Weights of a small GPT-style language model, trained from scratch on English Wikipedia.
Architecture: LayerNorm before each block, learned positions, biases.
Each number is 128 + 32 x the weight over its row's rms, rounded and kept within 0 to 255. Layers, rows and columns count from 0. The size above them is the row's rms in percent of the matrix's.

# layer 6 attention query, 128x128, rms 0.15, rows 0-31, columns 64-127
size [ 86  81  90  98  88  81 100  84  85  91  93  80 104 100  92  91  91  94  99  96  94  79  93 100  97 107  89 103  98  97  94  87]
[[145 134 109 113 143 111 133 120 137 101  98 108 143 165  71 169 157 144 129  76 143 134 131  66 157 130 143  83 119  71 133 132  75 168  90  93 145 188 168 134 150 102 138 121 108 108 169 178 150 154  96  62 121 140 142 140  97 171 151 123 172 191  57 135]
 [164 137  86 118  80 151  98  77  95 179  94  91 151 112 145 133 107 104 147 124 139  98 139 134 111 108 143 173  92 106 150  65 112 131 101 123  97 108 180 131 116 111 141 144  90  69 158 134 125 191 153 141 213 196 102 117 126 146 120  95 149  71 175 152]
 [ 92 113 141 109  78  57 159 134 152 191  80 153 127 168 110 133 134 139 139 124 116 129 142 110 140 123 137 126 101 101 112 153 183 174 131 116 155  90  87 117 157 167 107 139 114 103 100 161 128 150  89 166 147  93  94 126 135 173 156 144 202 104 180 154]
 [ 75 164 125 135 152 186 129 165 194 101 145 112 145 160  80  95 121 144 105 126 148  93  98 104 110  94 148 137  76 124 161  90 152 135 136 154 174 157 154 142 129 139 166 133 112 177 116 128  93 137 124  49  81  71 105 130  85 106 127 125 153  99 215  96]
 [156 113 117 151 136 196 149 148 110 175 100 109 135 104 198  98 132 108 130 103  98  94 169  56 114  72 105 142 124  68 141 103 208 154 120  74 162 162 143  70 135  69 111 116 129 127 127 144 101 134  66 119 150 119 185 129 116 132 120 131 165 118 122 138]
 [188 181 118  57  86 177 202 140 168 146 174 139  55 116 151 113 118  86  84 147  88  82  96 106 108 141 161  71 140 131 111 109 109 147 110  94 105 194 100 146 187 141 118 120 134 107 158 152 144 102 113 148 111 105  93 162 123 118 214 129 120 119  92 145]
 [165 111 122 100 104 146 132  82 141 169 142 122 128 127 166 115 111 148 174 122 133 159  94 191 117 130 165  97 129 140 185 140 144 112 136 109 118 154 157  62 214 110  88 130 103 128 106 133 175 128 108  75 138 173 140 154 126 112 152  95 153 161 157  73]
 [154  53 107  97 137 130  80 141  47 145 137  76 180 168  80 134 106 157 118 162 119 113 158  94 198 146 150 126 125 169 141 106 117 141 129 123 152 132 142 146 143 177 135 103 113 175 123 114 106 134 139 120 111 167 176 136  74  89  98 132 172 148 172  96]
 [144 182 136 106 169  86 137 116 119  99  99 103 107  19  80 156 121 140  65 173 146 121 167 112 113  88 141  99  94 106 119 127 187 140 111 178  78 164 122 104 106 136 121 150 105 147 102 180 210 159 141 145 119 121  72 137 103 151 145  88 180 100  90  83]
 [159 156 149 127 157  98 133 111 124 168 111 113 156 116  83 118 178 134 151 125 105 108 103 106 196 149 107 184 105 175 163 124  91 121 137 104  87 124 115 173 193 123 149 134  91 151 101 132 105 171 172 159 101 131 142 155 116  90 135 147 113 132 134  89]
 [ 84  73 188 255 120 187 146 153 102 127  87 127 147 169 147 138  78 119 128 190 104 108  93 142 139 123 119 110 124 190 130 147  96 118 118 126 160 132 131 147 123  92 188 118 120 131 101 193 104 138  81 128 119 124 139  80 137 104 136 165 139 126 162 174]
 [128 130 140  87 120 154 176 167 145 148 159 120 140  72 137 190 142 149 170  64  82 140 132 108 122 120 119  85  83 109 119 146 130  89 108 159  63 137 146 110 177  82 126 154 142 107 145  88 171 151 101 115 108 106  92 138 113 175 108 149  56 162 105  81]
 [157 131 106 134  87  96 108 143 112 163 141  41 143 160 194 121 215 181  67  85 129 148 131  91  87 123 115 160 108 149  69 109 148 136  96 140 127 125 147  95 143 145  94 185 136 158 143 142 111 104 145  50 155 145 121 175 141 179 177 165 142 111 104 169]
 [ 44 139 127 183 142  91 145  69 131 169 138 166 154 173 186 138  81  99 144 183  77 113  75 186 122 130  87 149  96 141 121 144  82 116 113  88 113 139  90 161 106 180 160 113 125 187 104 100 156 113 163 117 114 117 122 140 159 125 126  58  90 136 110 124]
 [110 137 166 114 181 134 100 148  99 148 139 139 175 160 154 176 123 105 154 152  88 128 166 114 179 150 131 159  27 175 155 117 122 176 138 142 123 107 132 115 127 136 105 138  90 130 103 142 119 108 123 107 149 103 176 136 124 132  63 150 105 114 142 128]
 [ 75 145 137 112 144 113  83 186 105 146 134 134 117 109 141 107 101 115 194 182 165  95 145 164  64 119  89 150 152 175 171 112 104 118 141 214 153 140 113 159 155  93 126 130  93 132 123 117 173  65  82 157 101  91 109 147 133 109 147 131  57 127 111 177]
 [152 123 108  77 139 139 148 157  29 135  62 139 108  70 121 119 108 155 137 118  71 123 140 142 134 116 100 128 137 112 159 105 120 148 115 106 155 113 106 153 199 172 199 164 143 143 164 132  80 178  95 131 178 101  99  99 144 120 123 129  36 134 200 173]
 [139  73 160 115 147  79 123 137  93 140 136 161  98 144 156 128 124  89 144 117 133  66 110  96 145 160 119 146 154 158 136 104 125 139  98 203 142 140 102 142 116 184 100  66 158 128 152 146 140 121 204 107 108 104 134 131 113 143 112 132 109 157 204 100]
 [129  54 174 220 145  93 114 169 122 136 151 145 125 155 131 169 156  86 118 110 155  84 115 127 161 140 126 121 157 115 169 186  92  52 120 169 135  99 154 141  81 123 117 135 147 102  78 136 127  49 127 139  93 152 145 102 158 133 162 133 128  83 160  94]
 [110 102 207 105 123 169 104 145 113 101 120 143 148 179 136 181 156 155 169 183 110 134 106 140 107 101 138 131 129 132 158 134 137 109 159  80 140 121 110 132 180 183  64 152  54  89 172 104 114 106 165 104 108 104 171 144 123 147 125  81 102 121 117 227]
 [126 171 167 112 118 156 154 194 162 125 103 164 108 152 149  93 158 153 137 181  96  51 131 136 120 114 130 147  81 146 134 193  86  73 115 135 129 101  92 105 165 127 105 102 130 143 183  90 149 108 164 168 145  90 103 124 156 102 116 126  95 151 134 136]
 [ 89 152 165 109 151 145 126 120 160 207 119 123 100  84 160 121 166 155 145  94  87 127 113 141 112 148 128 101 132 193 152 135 162 226 142  86 150 135 117 109 149 134 181  91 139  92 115 116 103  81 145 152 113 126 130 163 151 116 190 124 166 117  57 163]
 [120 174  95 150  94 163 142  80 130 141  96 104 102 197 143 116 174 166 101 134  77 101 136  95 117  91 185  86 134 142 149 186 110 105 118 121  77  94  88 169 176 138 135  83 146 111  57 132 100 128 139 144 145 105 132 127 165 154 126 104  88 123 123 142]
 [173 167  20 115 129 164 145  95 163  64 117 145 122 141  91 124 114 139 173 151 144 141 119 137 121  99 218 101 110  81 214 132 130 119 183  65 109  98 161 143 117 150 108 133  85 134 160 120 130 162  87 170 166 110 156 182 114 146 179 110 124  97 166 118]
 [178 176 147 119 109 156 107  99 102 103 166  87 137 152 128 136 154 123 128  95 103 159 168 113  45 134  69  78  52 142 139 114 104 111  81 131 127 121 135 115 204  93 116 134 149 119 170 151 113 184  95  85 118 201 183 144 148 114 147 117 148 147 194 123]
 [ 23 191 153 104 146 189 110  78 130 150 122 161 121 136 128  95  97  98 123 165 119 115 109 153 126 151 204 128  50 172 130 154 132 114  93 131 165 104 140 137 148 116 135  86 140 112 131 171  74 131 149 174 120 153 149  92  93  91 154 158 109 141 131 212]
 [ 96 157 126 103 115 126 133 112  90 125 146 154 129 126 124  95  78 134 157  91 115 160 133 145 127 135 210  32 129 101 133 117 122  99 189 135 117  56 149  83 144  91 113 124  90 135 125 119 138 151 111 118 142  81 200 215 133  70 132 111 188  58 171 189]
 [ 91 115 103  72 144 150  98 153  94 119 150 170 145 128 117 101 162 107 189 141 125 105  99 141 182 170 108  75 115 108 133  41 174 147 156 102 146 128 157 159 185 104 184 138  62 139 125 119 155 127 122 119 130  85 126 163  91 154 142  52 156 167 148 145]
 [ 87  79  79 156 132  63 129 130  59  99  99 170 158 116 123 139 137 108 132 169 105  90 103 149 132 153 178 153 141 164 169 191  99 119 102  97 170 136 121 161  97  92 141  45 109 103 132 103 164 152 143 108 121 128 120 126 142 150 112 180  85 139 180 155]
 [137 109 127 108 122 157 196 120 181  75 168  67 100  99 145 163 163 125 112  37 133 165 121 131  95 137 117  95 137  98 139 130 155  99 147 175 109 139 151 163  95 130 117  99  64  94 139 104  90 170 137  68 137 136 176 124 100 196 116 122 118 114 105 158]
 [110 116 156 165 137 196  95  92 172 102 131 113 122 153 118 125 135 147  63 123 128  77 103 141 129 135 158  59 144 132  91 113 127 182 187 150 121 120 110 114  96 121 181 148 187 167 228 132 142 137 123 143 139 168 120 116  76 168 156 125 173 181  86 118]
 [112 124 125 129 125 154 173  75 110 153 112 126 160 169 107  98 130 113  82 121 145 109 178 168  82 116 129  96 128 118  91 140 140 164 142 141 171 126 157 128 139 113 141 127 131 127 142  68 113  73 164 205 117 115 122 117 156 133 108 104 190 110  91 119]]
# layer 6 attention key, 128x128, rms 0.14, rows 0-31, columns 64-127
size [ 86  88  90  98  92  90 104  93  85  89  91  91 108 109  88  89  94  92 103 100 100  87  94 104  97 110  90 101  96 101  98  94]
[[119 135  37 154  98  84  87 117 141 105 112 142 111 137 105 124 128 227 117 145 107 140 136  96  83  95 107 126  92  82 109 122 184  97  76 136 140 105 127 182  98 122 169 174 166 140 171 133  97 168  75  91 120 176 163 156  98 180  75 136 144 125 171 153]
 [ 72 174  60 120  86 100 135 100 119 151  98 138 176 114 168 147 126 106  97 107 192 138 121 104 157 105 142 128 147 130 121 140 133 116  36 123 145 102 132 113  54 163 121 119 135 108 116 162 100 136 156 116 122 135 144 112 145 116 155 194 191 131 117  93]
 [ 95 169  77  73 167 129  93  63 171 119 120  73  85 178 148 146 160 101 119 105 109  60 165 143 102  91 145 185 105 131 104 153 154 137 170 135 173 138 123 163  86  63 140  93 136 128 104  66 146 137 212 139 143 116 118 178 107 154  90 145 129 119 153 121]
 [105 138 232 111 144 127 129 142 129 135 115 102 140 141  82 179 119 109 113 137 119 108 115  97 180 123 151 143  85  96 111  98 135 134 132 109 107  97 149 161  98 142 108 145  84 152 178 150 157  89 117  61 139 170 103  78 114 119 122  71 171 169  56 144]
 [183  73  49 104 110 121 113 108 150 108 200 152 130 153 142 133 151 149  54  98 100 105 122 119 122 115 125 145  77  71 144 139 124 111 117 126 150 118 175 136 140 127  88 138 182 117 153 155 159 129 134  80  87 151 180 129 116 150 163 134 131 152 115  50]
 [ 72 104  74 114 134  88 127 164 110 179 154 210  58  65 118 124 161 163 108 125 124  99  85 173 130 104 101 130 143 127 184  94 153 146 132 109 159 132 108 151 137 187 175 133 133 149  87  81 160  59 120 137 116 118 102 170 126 142 139  76  88 124 143 113]
 [ 77 108 158 145 149 100 124 153 142 154  97 154 115 160 103 159 136 143 105 131 138 147 132 136 152  92 139 125 117 119 163 132  99 132 181 113 158 146 151  40 190  98 100 129 136 195 153 134 162 129 136 156 123 123  92 185 166 118 144  78 142 129 120  62]
 [159 140 123 139  96 103 135 119 106 130 107 142 100 116 165 114 142  95 151 104 127 160 191 146 126 117 103 114  96 114 148 105 192  64  86  78  90  79 131  76 110 159 177 141 162 168 146 106  89  88 132 123 172 157 146  84 108  66 138 143 134 107 123 121]
 [128 153 185  94 140 143  97 147  77 111 121 147 100  39 130 169 128 182 123 168 192 142 114 141 115 149 154 111  99 162 134 131 157  71 147 172 124 112  88 127 108  93 101 156 147 145  86 186 144 117 188 106 113 100  75 132 123  89 135 159 136  90 218 150]
 [126 122 116 132 159 146 105 160 127  99 125  84 116 136 136 107 127  97  89 157 120 135 191  80  61 129 114 114 149 187 108 152 103 156 185 130  97 165 126  99  83 148 202 164 124 168 122  79 201 101 166 100 117 128 122  69 106  86 134 161 163 163 132  92]
 [100  80 174 184 112 109 120 144 154  95  99 109 137 149 112 149 140  23 166 115 170 168  93 118 145  77 110 157 100 110 137 108 147  90 115  85  91 124 143 121 147 108 167 186 158 105  90 123  92 111 121 145 123  79 119  91 147 171 125 142 104 109 133  84]
 [142 104 152 135 122 187  97 182 127 121 109 128 117 112 149 128  60 192 177 149 105  83 160 124 118 150 142 103 106 156 156 156  86 122 101 146  75 134 210 131  53  72 125 102 152 141 114  96 101 126 130 167 105 169  94 141 143 161 126 175  72 134 122  72]
 [131 170  58 130 131 159 145 143 133  83 122 136 110  79 136  92 104 187  64 134 111  68 153 135 117 107 124 183 105 196 120 179  97 160 114  84 181 105 155 105 125 131 130  75 156 130 166 154 125 117 134  94  88 176 170 141 154 148 114 193 121 123  89 144]
 [153 108 114 175 133  95 122 147 136 193 113 143 120 140 103  96 133  93  68 167 106  96 125 117 116 119 163 127 153  93 124 222  76 121 143 125 119  65 122  71 134  99 140 114 146 110  83  94 102 106 149 186  92 138 126 114 142  82  78 145 173  91 105  98]
 [161 126 125 167 120 181 105 145 139 113 174  81 155 183 106 167 144 140 136 159 121  94 162 107 175 128 157  88 119  90 122 161 105  92 119 121 111 124 143 116 116 139 134 114  70 138 131 139  87 114 160 143 153 131  94 130 106 150 100 120 113 179 113 108]
 [ 95 173 171 127 140 120 122  70 158 118 131 120 100 138 150 190 140  86 141 136 115 113  82 167 154 153 163 103 129 133 147 118 161 151 110  97 149 108  77 136 186 177  67 121  89 114 130 128 123 127 104 167  80  75 138 141 109  92 183 146  91 149 114 199]
 [130 141 129 193 177 130 134 205 139 161 110  60 140 143 134 102 100 107  75 121 110 179 124 137  60 120  89  87 141 146 107  84  84 162 151 140 158  54 101 171 113 136 162  76 137 135 140  62 116 114 116 167 123 132  85  82 123  97 132 156  75 223 102 122]
 [108 131 114 145 116  90 186 192 137  84 162 155 120 104  98 133  80  63 156 143 147 109 106 157 141 141  65  91 114 121 157 135 136 107 108 165 111 106 107  92 104 128 124 135 114 129 101 111 103 130  31  99 127  73  98 131  79 187  78  92  64 186  97 114]
 [168 109 183 183 113 172 134 144 167 177 126 158 107 133  97  61  98  62 145 113 130  98  84 101 129 105 159 165 190 127 152 161 165 103 151 130  85 139 143 129  58 146 105 146 150 121 116 111  89 100 117 203 109 133 139 105 123 150 136  98 125  97 155 153]
 [111 135  82  93 106 157 167  67 159 146 167 128 147 181 119 117 117 135 153 118 104 143 124  85 108  84 130 170 173  82 116 192  92 100 185  59 143 114 118 127 117 100  50 185 117 164 110 148 164 114 129 229 108 107 187 154 132 103  84 129 139 149  54 143]
 [101 100 147 151 135 124 150 115 116 103  88 125 157 146 179 176 127 133 121 128 108 114 105 163 136 127 155 107 191 123 140 121  73  94  81 131 110 136 123 129  87 107 155 149 124 116  84  82 143 137  85 226 124 143  65 165  84 118  81  72 125 133 118 136]
 [ 92 129  97 167  88  32 137  82  79 111  97  91 124 193 106 114 124 150 140 131 101 137  80 190 157 174 161 171 159 133 173 142 103 170 133 145 153 149 114 173 132 110 152 139 153  74  84 130 118 100 167 162 130 152  97 126 124  70  77 103 119 126 102 103]
 [129 136  90 142 142 151 159  87 128 104 106 122 107 113 145 124  81 153  99 116 163 116 171 140  59  75 130 146 140 130 151 142  70 129 162 118  99 179 108 141 122 165 141 138 154  95 114  49 140 158 129 127 143 133 131 197 146 131 170  56  84 145  72 122]
 [164 152 160 115 103  46 129  78 151  54  86 183 107  67 115  99 125 133 138 109 178 133 123 153  65 146 102 143 139 134 105 140 170 152 133 124 124  69 151 172 132 115 129 166 134 165 128 117 145 177 154 134 127 129 100 156 151 116 166 128 160 128 104  66]
 [ 86 173 103 166  80 145 129 121 186 104 151 105 147 128 152 153 130 180 142 103 130 226 111 149  74 152  97 106 102 164  86 149 127 121 105 153 148 181 140 121 149  97 124  91 179 101 133 153 154 113 109 122  79 186 173 136 110 164 149 128 130 138  99 113]
 [ 91 137 150 104  93 145  76 117 140 141 124 108  55 138 117 180 137 156 119  98 199 214 145 141 173 129 135 141  69  46 113  94  96 159 107 124 126 150 112  98 202 102 118 197  77 120  74 156  97 116 141 166 145  97 119 165 116  92 180  74 154  94  92 156]
 [108 159 127 156  88 157 133 129 137 115  73 167 102 144  94 106 141 190 107 141 144 167 134 144 117 190 116 131  94 132 123  91 144 189 164 169 122 130 103 157 157 143  64 175  82  87 131 130 142 140 120 191 120 112 138 130 171 139 138 100 147  58 155 102]
 [ 83 164  99 141 125  59 141 116 118 124 168  95 145  98 144 165 158 127 127 201  69 128 130 152 111 142  85 137  93  89 145 153 183 155  89 113  59 100 115 123 133  94 145 136 140 133  87  58 190  71 148 150 127  74 149 142 135 112 153 107 165 147 103 140]
 [102 133 202 143 152 158 140 142 180  95 134 139 116 188 194  97 140 104 147  92 168 155 136  65 104  95 100 169 125 130 169 112 139 131  77 117 156 108 119 136 109 141 106 113 120 137 123 202 178 111  90 126 145  77  91  83 103  79 116 104  88 112 105 175]
 [155 190  96 101 145 154 154 144 133  87 199  81 112  87  57 110 146 179  89 188 115 138 112  90 119 157 165 139  62 165 114 104 188  67 104 182 121 154 168  82 147 129 129 103 114 183 136 170 148  94 105 112 117 115 169 144 156 153 179 146  83 142 131 128]
 [153  51 154 105 102  93  91 130  77 138  95 123 146 178 145 103 123 184 120 162 107 107  92 137 122  97 118 163  80 186 112  65 137 160 138 132 101 139 125 181 122  87  92 116 135 138 175 140  87 107 105 120 151 179 154  80 163 140  82 132 137 122  66 162]
 [125 158  75 106 143  86 126  54 100 139 145 121 134 105 127 125 134 107 168  85 103 144  71 172 136 124 163 101 122 151 141 105  94 139  91  78 192 140 191 111 141 143 164 161 105  81 146 131 107 117  85 157 109 104 144  95 139 109 141  84 197  66 136 156]]
# layer 6 attention value, 128x128, rms 0.121, rows 0-20, columns 64-127
size [105 114  98 107  86 100  90 106  98 111  81  83 105  85 100 100  90  85 110  87  99]
[[113 134 126 139 102 152 119 102  84 146 199 122  89  96 188 157 168  78 114 134 146 121  99 101 119 136 137  67 175 131 142  91 114 109 152 108 169 109 198  56 100  99 165  50  85 110 104 137 113  86 106  97 103 124  76 152 135 115 173 161 117 129 163  75]
 [153 195 154 158 109 139 109 123 146  99  99  91 154 137 129 160 162 124 149 107 110 130 146 140 153  95 170 101  60 133 181 118 116 119 103 152 134 139 133 157 176 139 181 109 128 138  98 142 122  82 151 158 102  68 140 165 136 173 193 174 104 152 166 170]
 [ 96 143 135 164 115 165 198 150 139 160  88  93 136 172 149 109  99 196 163  82 137 116 129 102 117 112  74 145 113 178 184 131 156 114 106  65 117 121 136 161 147  80 139 135 176 123 111 141 164 101 144 121  77 111 138 109 124  41 178 185  44 121  78 140]
 [ 65 156 120  90  80 104 129 108  97 133  92  94 152 106 185 115 142 130 104 104 122  96 170 148  99 125 144 143 112 117 132 126  90 109 132 150 127 147 121 140  94 146 134  55 173  77 104 100 155 118 173 164 105 157 172 118  78 125 103  94 132 184 181 109]
 [194 119 164 137 102  76 164 105 146 111 160 122 146  93  80 203 111 131 114 170 131 159  92 103 175 170 181 137 171 113 164 124 136 139 127 183 137 121 110 147 129 158 157 129 100 125  90 132 120 159 124  98  89 107  80 124 119 121 126  97 177 129 128 160]
 [130  87 122 143 135 112 150 148 109 185 111 155 117 102 176  60 134 154 143 113 142 122 130 150 174 180 142 107 122  69 153 121  85 121  78 139 138 111 108 153 175 172 170 149  67  97 152 104 184 153 145  88 158 142 100 104 114 112 109 134 164  94 135 113]
 [152 161 114  69 126 161 123 125 145 154 140 203 150 159 165  65 119  85 149 121  88 136  87 123 147 108 128 118 153 166  76  80  11 131 162 168 146 121 188 182 148 135 175 146 146 142 134 117 130 106 117 194  70 119 121 196  93 105  75 138 164 129 199 113]
 [124 141 104 160 173 131 154 117  71 154 188 152  97 140  88 109 146  94 135 182 156 155  42 150 129 156  86  91 131 162 107 120 112 103  98 134 174 128 146 111 188 159 148 111 114 150 150  99 145 162 135 130  91  69 116 135 162 131 156 135 135 115 149 169]
 [132 108 133 129 121 104  39 141 155 106 121 124 171 133  94 102 149 123  83 126  99 122 151 123 101 131 165 125 102 185 126  90 155 155 156 140 121 160 152  89 161 158  91 156 129  86 118 135  96 134  81 147 124  73 151 126 153 126 170 136  88 112 210  79]
 [109 149 140 109 137 118 105 120 172 121 126 114 128  85 149 141 118 129  87  75 109  82  87  94 102 168 149  73 166 124 111 106 116 160  94 113 193 131 176  40 145 130 107  93 161 131  62 171 103 162 157 184 125 173 163 162 156  98 122 165 180 123 181 103]
 [146 151 145 158 110 191 143 116 151 170 105 116 117 190  97 128 183 100 115 115 121 179 145 129 147 145 137  98 115 148 158 133 123 155 112 116 134 109 126 157 106 186 104 123 135 161 118 116 117 142 127   0  82  99 115  86 155 102 138 123 127 192 137 189]
 [179 104 173 124 113 133 102 123 187 181  90 108 131 122 148 139  75  92 105  89 163 136 143  93 155 121  93  94 128 125 115 126 153 141 112  57 163 169  86 144 149  68 144 127 111 130 145 183 156 143 153  99 175 131 101 192 101 172  78 162 167 103 122 137]
 [120 119  75 162 134 133 135  92  68 105 105 106 112  52  83 207  85 113 149 154 129 144 137 224  63 177 131 173 146 155 115 102 138 120 144 162 124  94 126 120 123 160  93 133 101 124 134 131 115 156 148 138 116 152 155  92  82 108 119 118 108 164 116 169]
 [144  74  64 208 124  71 170  75  87 172  90 150  87 161  49 181 120 138  88 150 112 126 149 133 101 101 111 120 101 121 189 182 109  86 106 157 117 130 100 146 139 133 172 132 146 130 170 120 127 138 119  72 144  69 150 169 121 138 131 125 125 123 128 160]
 [138 184 102 142 138 115 129  87 117 186 104 140 136 169 103 187 101  94 140 117 178 104 113 164 163 115 127  98 148 162  77 153  99 123 139 189 133 155 157  43 108 110  77 142  66 188  92 183 150  60 133 116  86 142 130 167 152 128 118 154 156  48 147 165]
 [ 85  99 119 140 145 118  89 137 153 116 168 125  78 236 163 157 105 136 144  95 110  99 137 132 121 130 117 129 150 141 144 189 179 182 120 130  76  67 156  85 145 119 114 164 134 109 113 136  98 122 109 165  69 177 133 152 127 106 137  87 147 101 101 147]
 [108 162 112 144 150 137  66 123  91  73  98 120  77 179 114 168 165 139 214 136 160 129 138 133 101 121 157  90 115 192 157 143  88 131  44 102 139 119  99  58 123 163  96  77 137 126 133  96  84 131 126 116 157 135 148 127 159  97 164 160  75 128 140 111]
 [195 180 114 143 176 143 157 123 122  96 156 107 120  41 173 160 112 108 123 127  88 118  95 113 145 124  78 118 126 182 132  45 117 158  79  80 173 167 148 142 123 159 127  98  72 195 119 153 210  95 128 141 156  76 111  97  83 133 109 182 137 100 125 161]
 [136 153  82 162  97 192 159  92 119 150 123 156 136  94 121 130 118 121 146  60 104 153 137 131 176  62 170 180 117  88 165  73 129 163 142 196 135 122 146 196 142  47 102 147 126 171 107 124 128 180 121 143  97  79 152  96 124 101 158 147 153  67 141 122]
 [149 100 100 139 135 150 164 138 136  64 132 132 152 181 165 121 147 172 171 148 125 107 124 170 131  90 140 101 198  85 130 145 146 138 107  82 122 124 102 119 112 156 141 176 173 163 134 183 149  44 170 185 164  71  55  87 183 101 180 131 147 157  99  99]
 [190  59 137 119 140 134 138 141 142 133 104 109 106 136 141 153 147 123  91  62  74 117 147 114  54 179 126 100 153 137 121 131 142  77 144 108 121  59  64 106  77 120 109 117 106 167 122 157  69 133 113 114 132  96  72 114 140 144 133  16 102 163 172 182]]
# layer 6 attention output (transposed), 128x128, rms 0.129, rows 0-19, columns 64-127
size [ 99 119  97 105  80  97 100 108  92 102  86 101 107  87 100 101  97  90 112  81]
[[152  71 123  98 100 104 156  76 101 121 125 127 111 140 152 107 128 177 120 118 125 191 176 137 114 124 172 127 119 108 105 168 180 155 115 101 103 131 124 170 147 122 101 148 106 137 137 126 152 184 100  85 140 133 158 153 102 125  72 127 178 127 142 207]
 [172 137 149  98 138 105 137  90 102 188 127 145 103 133 108 143 157  96  72 130 143 132  40 108 120 144 110 140 201 107 108 145 146 120 143 157 136 170  85  96 123 158 112 107 203 102 161 134 162 137 151 137 154 147  64 141 149 102 112 101 107 156  91  96]
 [157 138 142 112 160 103 151 116 177 142 150 129 110 155  83 131 141  87 139 158 157  83 101 105 168 149 136 110 152  64  93 110 145 153 160 162 134 173 114  95  86 125 114 167 110 161 152 133 172 112 146 116 156  92  99 157 125 194 128  64 201 124 147 110]
 [150  48 120 156  99 185 125 179  83  88  72 209 129  62 116 129 103 118 144 210 140  98 109 130 142 142 186 122 171 142 151 146 120 168 161  99 130 141 170 123 133 144 146 113 108 153 146 103 178 104 101  91 126 113 127 114 178 178 109 111 100 102  65 121]
 [131 144 167 131 162 113 170 145  76 174 162  92 149 142 173 107 176 116  91 113 114  96 173 118  77 150 122 128  58 158 116  77 132  73 106 112 137  89  86 121 149 101 130  96 153 118 168 138 124  92 125 117  99 156 216 133 159 128 149 154  80 168 127 142]
 [141 129 124 143 158 181 174 167 103  50 105 126 133  98 103 149  78 141 119 191 140 118 156 127 126  87  85 153 138 134 136 174  71 134 136 127 128 126 164 163  85 122 117 120 136 166  96 141  75 129 122 218 108 131 201 117  76 136 128 154  84 198  86 130]
 [137  93  92 104 158 166 126 157 152 120 138  91  86 105 151 178 117 137 109 117 113  94 149  89 146 154 128 141 141 110 120 168 160 111 108 123  93 140  96 126 159 154  94  84 109  90 136 132 130 124 140 152 140 117 152  93 156 193 143 162  47 158 123 148]
 [179 138 117 126 120 103 142 136 158  76 139  81 131 145 153 102 131 196 101  74 118 182 142 140 148 135 158 131 114  90 134 134 157 138 109 147 111  75  98 121  77 106  75 145 155 179 105 166 110 123 147  88 121 201 113 134 175  99 125 150 123 108  80 105]
 [105 200 103 106 145 111 167  72 108 140 157 155 108  99 144 150 111 196 147 150 138 148 133  86 134 116 100 107 129  59 118 137 128 123 106  99 130  96 116  97 121 150 116  63 112 176 130  70 163 122 179 181 114  90 118 145 142 120  97  82 106 134  67  99]
 [128 145  96 139 147  98 103  86  83  97 110 148  98 179  84 156 140 115 137 112 165 149 157 166 144 141  97 143 141  45 124 114 101 131 133 101 144 131 106 158 109 122 134 194  61  95 188 130 126 128  67 178 160  74  82 126 156 155 153  91  51 146 102 172]
 [132  94 124 108  71  87 138 159 123 142 162 140 174  58 143 101 122 178 117 102 137 127 148 103  67 117 136 157 102 173 142 118 164 133  96 166 122 134 145  59 149  83  86  63 142 114 147 166 138 111 168 167  93 197 110 172 125 135 113 123 133 125  85  64]
 [ 99 140  86  96 128 147 127 135 125 104 164 152 110 121 113 116 118 182 160 192  41  74 156 152  94  85 154 120 104 144 179 156  86 108 187 150 145  91 165 132 113  97 126 111 129  89 113  88 118 119  97 134  78 152 150 166 139 162 140 139 100 140  73 183]
 [140 108 146 133  88 151  92 137 180 128 223 137 100 158 120 150 190 133  77 109 157 118 117 125  84 106 170 135  80  66 144 110 131 100 172 128 102 151 102 140 158 134 118 129 155 154 127 104 106  95  52 113 120  84  92 139 115 165 123 158 130 134 149  64]
 [155 132 200 111 139  96 147 162 123 110 154 104 133 162 145  97 120  24 180  72 146 145 151 173 114 123  33 100 163 161 143 116 110 161 101  96 106 136 125  99 121 122 145  71 167  72 107 106 129 125 102  70 138 108 128 106 127 121 107 147 130 146  87 120]
 [173 139 148 108 113 143 149  86 129  86 152  87  88 163 141 156 207 151  79  95  64 159 136 140 121 118 138 135 141  82 105 118 148 116 145 111  53 139  81 152 173 115 120 179 162  95 204 122 152 157 122 110 197  85 119 141 121 103 154 126 141 145  92 129]
 [163 147  79  75 141  83 136 172  71 124 139 149 138  30 104  79 119 117 147 123 130 101 148 139 166 162 101  99  76 122 130  91 113 111  91 151 160 132 112 187  75 155 126 110 190 161 151 158 121 154 125  65 161 119 121 149 110 132 105 172 160 159 178  82]
 [127 133 126 126 128 139 168 149 203 145 205  96 164 103 131 125 141 126  83 117 124 114 138  56 130 139 102  86  74  53  84 125 180 104 150 173 132 138 151 161 137 101  99 129 124 116 191 149 159 150 165  86  99  73 110 152  85 161  86 163 170 102 114 106]
 [ 90 132 129 199  76  97 145 131 120 152 106 131 142 160 175 144 121 161  90 122 128 141 126 155 120 102 236 184 112 113 123 213  95  94 149 130 141  81  85 131  96  71 130 114 142  71 122 139  55 141  90  90 125 166 172 137 154 142  96 149 130 101 105 144]
 [138 135 142 106 170  75 116 121 120  95 122 124 115 101  76 143 139 191  86 137 143 115  96 147 103 154 111 105 169 160  69 138 138 120 129 112  66 140 103 104 152 166 177 155 136 127 125 114 118 154 107 168 142 127 123 138 121 149 139 145  44 170 130  86]
 [174 140  96 113 164  96 109  82 115 156 152 119 120 156  59 153 116 160  86  92 101 130 117  77 184 106 152  88 110 111 117 132 116 162 113 181 109 155 188 122 164  86 144 109  92  94 196  86 114 191 158 117 149 190 181 141 105 160 135 157 154  82 171 120]]